python train.py --n_kv_head=10 --head_dim=32 --vocab_size=8192 --norm_place="pre" --parallel_block=false --init_std_o=0.00554 --beta1=0.95 --lr_head=0.00436 --grad_clip=0.5 --train_tokens=670300000
Each number is 128 + 24 x the weight over its row's rms, rounded and kept within 0 to 255. Layers, rows and columns count from 0. Numbers have three digits each. The size before them is the row's rms in percent of the matrix's.

# layer 6 MLP up, 1600x320, rms 0.0764, rows 1068-1108, columns 0-79
099:140127125140123124150140163134159142143146160119111156141110152136120122140099157095096097096135123157115152111142123132161135138197151149115099126128111179122124130084097091100103110117100114106131106125166139151111144130161121169120117109
099:130115101113075108087129161127143137112172121108105128117091101106113159134131106160144151140108106123100159156135115105136118098116132157084115148109145114108157150138123171146109115136119133155097100168134161097130147153120124078182156167
101:136145108086085159122142149148085110118146088085127118132105143122127132130138104155125124126113136127125165110158130117134128100149098128075089099138122120129111161108152163125137160156112147108107133143118094090156142095154125121107150151
099:150138102119110132105143125117126112101097138129142119144117134115156065157158167119105118082123139124105161110148123148099102115133160143136144123145125129117130132138115127107164189117129103102135102171152145121156076129170181109132069126
108:134140090138138060156143128145121116121143123122108153127147165139170131093087077117116147107164112110108144147183076103130108161096113147102159124140123163147112127100121134120108118174100118133151131153184143146150116097090105115087150076
096:140107148102096120093153164149112142140113126107145116124150127088136088139123110110124118117122159151160134157157092115148107103122137171159180106101112103158158142126104126125141161146127121142164147177131139106154124162134126118098123165
104:153111129121136096129155106156116109101136114127160129138090143088174097111158106132137138117092077120126099105127104130152152113128137112130131110142087088120133133121139139128113172128117110133116111129117158180138095128128119110130072126
105:137133123128116114171117172138065146109107103083120107133101153113157144127165102112138113110074125114120147100114192080128191126152099138182141127119126131134074117128098156099118142148124149091125161117106102122128140117112114098129181159
097:144150133131154118119125109131156175134146162082130146128122128165138132104137134082142112129107168111129119134132137161086126121133096100161100131105109117100140155117152147133091087141128092086115117122132115133160172130080151144111122102
100:138162115120144150108158126086109118160139136090118144112106162097123105144155180099108168127128167167109107136170155087156146138126144151166117106126143099105133130100153145138111133134153156153112124144110085129131186126126140187114139131
099:138110118101085122134098151124129127141145146124150103116146133102110131168144180142123135136147120113092122098132147107177118076143140126081139115105138086166094097102123162146146131126146132123151125144086125125096159126143138102136129126
099:146162137135126155096127163100127104136128165115120117132131116141111128110123114133086149129123113139139136130150162178136143124127162124151105165137167099172086101108146138129118130133088117072113143131179095193083133120150147113156146120
096:132105161130121122125142149127130150119077101080069149174137164150140153093057111093147112107131115094106153104101152144128152123114102134127127150135157110092068157113162108112112141165163118109113165153152115107128117110135113122106083097
100:166131137126130177176148129128123144134119120117146122169121103105113139122152122165123106099107117141104098128085105127153160105176142133142159121151140057099123119093126129130125145107163100190128124096105146091127127148119159106120158150
100:142158116126125155151133148129158115137118127143142108146134087092127147116165133176138137115076138131163149120120103115123128092093156117129111099081168130116138122138136177138117131130100142105160139146162139130116100153174181103130171141
099:111116138139176125148123148117148102150146095134127116134175100121154162111113120132079098078077113155109112140149116129112121152101131165122094146107155112125134089131121141117134122154128152111149074113137123145127098138105162120138112130
102:126156151125157128127116110140173119153093106064141137166104106137093106139149141103119094097116079110135150065113143179123134122131114118130118073117152103162092159148113108135133103118104136102144134110130158098125090131153160123132120113
100:138117143149120110159134096113113116118186161085110081124093113156107131154083141148138099148117118171148083114132151163180111088096156112138190125095165102119114139137160121154142128130113119127145149155120141059110114127132179117113093110
097:134172136118088131124150154125109094135159157121116166131114106135097151102116110154150118138115131132109115030153155140111157125121142161143125128079117137094133109117101077108126177136138119152145166136121108104131133152174155100142126145
092:125160178119118117123134122119143156165144075140088134170148145147134136123115141124140149098102086146145099143124146083130133149117160150126146093138147161105119136115104106085101147121138129137085090112131124140141073082191131120130139056
101:126139128107129133107142150134138124084136096099150121122155153168127115140199118105139113064143091112142151129138156135099122139125147129176141126071115158106155119147141117174150121104132150141105135097132121138109157154129134137089134148
091:106179132129134133089164118154119120078101168148135123112147150121162118124136133114151112136115142135157128148129089082107164115141100142119127116132138126140114121117122153134144135115156105171091109084144170111116099100153139156140157111
100:151118115089113062112159132100128131108134106111106117130157113139157157139109123117147111154105162128151108126154138132129110133112149130100083155143115141138080137120107135108104101161126140104134103124134150125157121107156112114113138152
095:139132160121131130157097089133135142115161129126121144135157102101150143129182139152201091143117096104133097132098146120127116120102114138149142170126100112130155127137141142120117101115122111171082097119110150099108147108127120114109122175
100:136113145106166145110127134126109110165138135090127100131137077141167117110178124106082158152110152135115117101113129128098132138071135136148076145133169140124134152141160131118074117104149170114132097090100145164106116144096173145100146166
094:100158157132129162124123144127118126130092141092102121127147140112105155074179132102165094113159120134128150119133149119153102172132148176133120100109129196098122132091129112155157167129113160138115110128092062121134148159081098106103114125
102:145120154142127116129100171068117152128124113109120111113142113167129125111093164152150119143096133119132163098126122105151117100108118143121147123123092146152135101152140134160112115154119135159138139130136119116097124125140162169136138150
099:095117152107145139098144109095115112109131134136110120133157135145119149124156109141122158170135153121103131099133146158112159111140138129127137108107109162184125110115129125131132180120171105125085152138097156172100182137139117133097101118
101:120123168126130122156150127121128116109189123110110123136148117149112147119164118109131144114112133124114131098187115117135199085094102125156147099176113135101144132171131163134119142151116085093142169162131122090120124167134136137188067084
099:142164144081106150157127130130113125174100148115162102138098109138150153125146108132141122124104054170117108142136094125139122128136132120144148136102107126145150126143151097140093141152112119150140135177118110099103135149156138156099130111
101:138123160140091084180099134164100140102127110138135104113126100145107111154124130124146153165149140145110130136104085109158134094171135147185107117110116137166137112131144160107116092091143105127096137121131078129133160164146131099114122106
101:110156125116128135115174132131173125136107097130119145119086119107106098145126091118159153131121104124162167153147119110169111134132133150140092124115113123108115147112144120106168109114109148126130145104170141102161147145135151101077121134
099:088096098079146157136138148093088151064130130117091153146120114140139131139128077124153121132151215089157121085098136170128108125147124108132080133180162129126124138092107159142170102130163132137145122127164136182110145129142145158154118117
099:090147126157148110136131133115124118158134123127124176074179115086159120064142142126122112086172156103126122109142083106133107142109153158135157075131150144154140169116119159123140098117161119138179152113095130150112118110138127141100123128
102:095175117146127110117136140109123201114090142146102144139130122148151162130157105095118113133089161109111117100124114080108138116114113076143161092086130148099139141121168162152099097119111117102113135151119092081130102149115150113098145142
106:128138128135120123101143128123130148108140140085159096098108141110069105137145145120108106123078117141075134125094142162127119102179153147153100129140130120105133170129138096119130136133172107117133131102161170124168137124132116124111163143
104:137132139127125130156119128130144129108165148160132152055126115116124115137141124096143173122124099133100123115140137130142130124126133095148177168122145132134153129123138113140132090134088127115121115078148108126172150141167120116107119115
101:139092113124111115150146125130082156145127135137140109118138149118123125137148142160115130080120103103121170108106115115101120187117141097102125118174069143109102122172153137154116091131117169158123147197106150089131146156144118179133096145
090:141102081128115139112139122115119134114104146146151125114134159107149200100128076130121101119141121142119117118120103158120152113119173116128104138132138133175120086145113092134138075119138125124167135127134110167148128106156141123177113136
095:114143115107150126132135147113125118154138151157133120118187122136071124133143088159103116103112105143142151146131128118133141121172107105144172158175098116135107139122148136140079106159110105138126069097134093127072145101118113080135138086
099:117132121149143141129143156109154084155122135139162133110148124133109161162131120121122127106104161146122106136120166127131097119087098127143136147137122104104143102107116105145119112135147133133114123158113145098134124136158132104133124149
# layer 6 MLP down (transposed), 1600x320, rms 0.032, rows 1068-1107, columns 0-79
100:110143125165116167139116132157156099122140149132110136098172101156154150148090138077159122191122074147111136107169120137093171159061119148149111148170106124119101107160106132118123143164088106172092153151122144129116124115121146130128125147
101:162080089118148110163104100128145132140136135155147118097120097108120098174081117150100162155142150091106136116124139179105130162122130148149131147132099112106099130155108114165121164157180078108104151167146106121147148113103121164110124113
100:102128123111142103097146130144126119144107121081147118152151093137122089119105140114127130161119137138121180108140174096119145111108156154118113122137117138147122137118110100160121142100131122061110165097111134122121125087122111098115093149
097:107122154138123191125098117149123165158145121180106138121132104128106136119091110117119104142128125092103137149072150094118142171119147156090101097137139141140104089111137125175144117097120115135111126121136114110099144124140083139167124141
113:154162115116156129131117159131150139134111132120114117121079136108127117123097128142118173158152125137131096105139100053117100143143165133151151121134138138135100176112169117155126129145124109132138093129117147114134138105081059124119118102
098:168096140150110141113173116109128125110120144130133139163124085107167086146122128098143139091126134129144117124111134141148132132132158103109141115153081091118122111164119123108163128174128115110121144131113125136105154134100111090115167108
099:104090123091137139129173124133136107128131165114124125098152139106168099157126143100063149131133105047152143090140155116107116085097119121130073097126098120131099099065118145101138141089111102128068134129143153106172162164198153131091157135
106:124104171159131107116105145114114098127089113102130173126119118131117152105128145171122124096148111157114116160126075125142146159097159150170100132130114096121175166148111121127071115121164136132127145124111112107102168081109154161146126126
095:113137178139113118126128147088094124189128098141113093146095152080110163123094149140141056063128143125102102155142105113144118177165123149125193128121122165121127076145130130157109137139145191154149135112128138144106103155109107095087193081
099:101117161127119098158145152181129116100138111143092111139129096118103097123169134117164096117083145112129123152111143133132160111114134117120149205065119060125161163150120098160137124159117133072135159136134144084172065130153107103122116136
099:130107092139116101136163119135121157112112157069187145114141162099166116116155131122091120104152080138127117114107068130128139120118102125159110141123111163084100095106155112178138138136079158120163083152152155159113119169120107157123156155
102:118140099132134126079131120092129105151098145118148167128121150138134121137112118149159081126136109092175104186112126131126125128093147157134100116177089112076122122092157150098169110102176108160131127117130093130110114118155080135101182156
094:097115152098139115153137120127165143134133098164152144100147148171142100137121142094103156129148124161143123134125135151102076108114060138095129097149123105138108123117107123086190151106132099142103169146104155165160122152160146135159107095
100:182123124091092084146128129103107088120128132117148078144152092187098084132136119098157120117129146159138130121137140116118151100142143146148094118171127166128104193123131072112140137152183183120111129112143132138085141128109128151116108143
104:126108128150121133116097122118093143148135106199138151114109100074165107097140119126074109114134111158140151132128090113096093114140152145132102132136159133122155111103138096118134132137157165181120113152166131080130155160150113139127156115
097:146091142148114162125138131117156144160090137090156104107113096144142107119154145127132125140100148141149122146142120110122149121108111115146156101146095092091135165092128117123112101134118163121101124151096100147117132148125125144125118113
098:132100097085099163117122151165140109119122145099141116142136092155095105122160130137147096140118132122162159135118140119120131128084110136097167111072142144167123163144123127121142142143123109131123134153103154134168113056151120135135102144
101:138147153120117136141080119146164110130104134122141131119152087125143157100133116126145178132118130139140113096111139164128160141147171132139090138155130114129098113143133119122135106170119138131157107132115075077119094101133149110100106173
103:128104151122107150154072090155134161108128130139162102125121150104111147143135107113117150131108148135174107161130116100143165125117167102105124154158148120125105144101140139138108154133107127099122105197120147132130148110109130122071184148
093:131127126142113113134121120146118129108098142113130136124137124151144149150141146125136103174174092105146152179147113162114086135094143126105083128106102152151144098095165170151104136111071164124121149131121128150108123108150154146126122119
102:123147106133111131139178170114149090102140111140129163150127125112119158105113129099110135117130144114125154137090127134160110139147113120147128206137118146113111117096128141147111151140102158121110149128128176168122125145117141116099098100
090:130116173141149159172123172129106129115145154111116091148158101139145172146149138128132078106128094119126091151117104121121156110115102118114116110103138156186129155074129117144129082142134130144142149141156109108116131143146131123109124194
100:083129126118142125108143101155134143100117164185109141110157119132134113094115167157110138184160138149137160179109123136127124135145119137136126080112152132126180097132080185147152147121171088135136116136165117144147141140138119121167117146
096:093141151095155104110140113144108120163128122108148159097123128124114157123080096132073143127108145161155131163129146173122140084164117115118165134153174169102130114112118115155117115124136147101095156144148144156161121118202130141098156103
097:115138128100186124140171140145139129161144114156145118120185120105108113112161172121085120118114118102162096112146116062096149123151090109161086124146201129136132144150143121153145126105108148159121138134138142117141108146155164121110114111
092:149094107092136094156140147111117110111162137108118116135102135149130166195122092116108115177156146150160157117153164119072170124114129124137140082130112112165149139144119167123159115127132096111145097141148108128127125111115089130123113160
101:050129140159125129131176138122116113106154125121112122117138094135153162147121139149113076159095188142143116090077091108094152110153105106129171115103141124120125159085101113151164120109091160122106156140092124135106143152141132096142113138
101:145118132161124127098166153120140120097124105126124093118109162132148108104154138134180141132157161142128141127110114135101166122125098128143153145131127109119095107161141145115130134121103134132156126138139125128148121117141172149107098125
097:149118121112167112152116121087122161148139165137123122129093131154143080120117118132107085130108098131143116182116138139148083126135145087124148075120164152119108102122146135124123081128148101148084097108154120111090111144136118170155151128
103:134128118134116173122170148137137150118072109100171139141140124178100153146140074129130132127126140101123137123156128102151131137093114160105164101131082088148143139178131141149148113106138126131110117104124108090126123115152122136126121098
106:151121109088126132117152143086137103109145105150119139092138147101158144128086133168146220119120132120110079118139111124120118128127117116135138137080136156106117123127140170080120141163150149133163108138175106082129170133108155101166135120
102:061129131093147138090143131163142105154089123157105094119090143128151141107127135135182132087148055149169128095142150110116130117142165130103123133102115152191158157155146139106118147130194123103125117166095150104067182155122155176156153152
097:178107128133178093164121127175140111150130085111186120135128116119106175154101141125131157157116058124107153121167132129131114103126103123138181145084096090137129132125132093153134124094122100171102127140155099104167160106157147098103094124
099:113126112119070104134118102127131156101097179158130100114098136171118124120137113118160171157133117132144142128111145197109146142111174127172137101143119153086175107076182143145120080074118102151094105129131137167118126108084082148117113090
107:122168112173145129135086114136068074143147114114107137168102109120151150114155131163100084179118139154161093107098119165131134151110150167138118119137106132104116140103170142123144111124131147153147131120147110130060143144140150151156161164
110:117123099160180185184116155111120136131152139120148128108104143123120153166128130136082126113154099131070140115141123170142162134142139117158138116115125158134124151145161079145140119164112064143126090137109182099148108131139078117108124101
097:109142165146095130114110119144123136091093114105122152129112140094144118117151151133157178144111082099090104140182108148159133136121138107116075149107103112084105166134171165155116143122106111122151129133126155088105122155090097132074087159
095:126113152098171125134123149115145104079165154147134098164085112100181150070191133157141109140100129160118096121106128137117118058135124144095133135107153150162148158119127100116105150158127108128107133158106085101124172116086127113086091099
090:138115105134115135091122142100134155171104085119111114120157145095150101159114136081126136155137138117182143116162155109137129100104141109137110112102142108101123154113149144117136147119108160122140130057098118133171128153140108165109135107
100:121093139055124112150099137119102136127091123115146129141136137112156131132086133096093090145153137121127121146119153152155162147086164118153113123143093112114121122075102146116136146107124108158117152086053116161157136150103134143138147109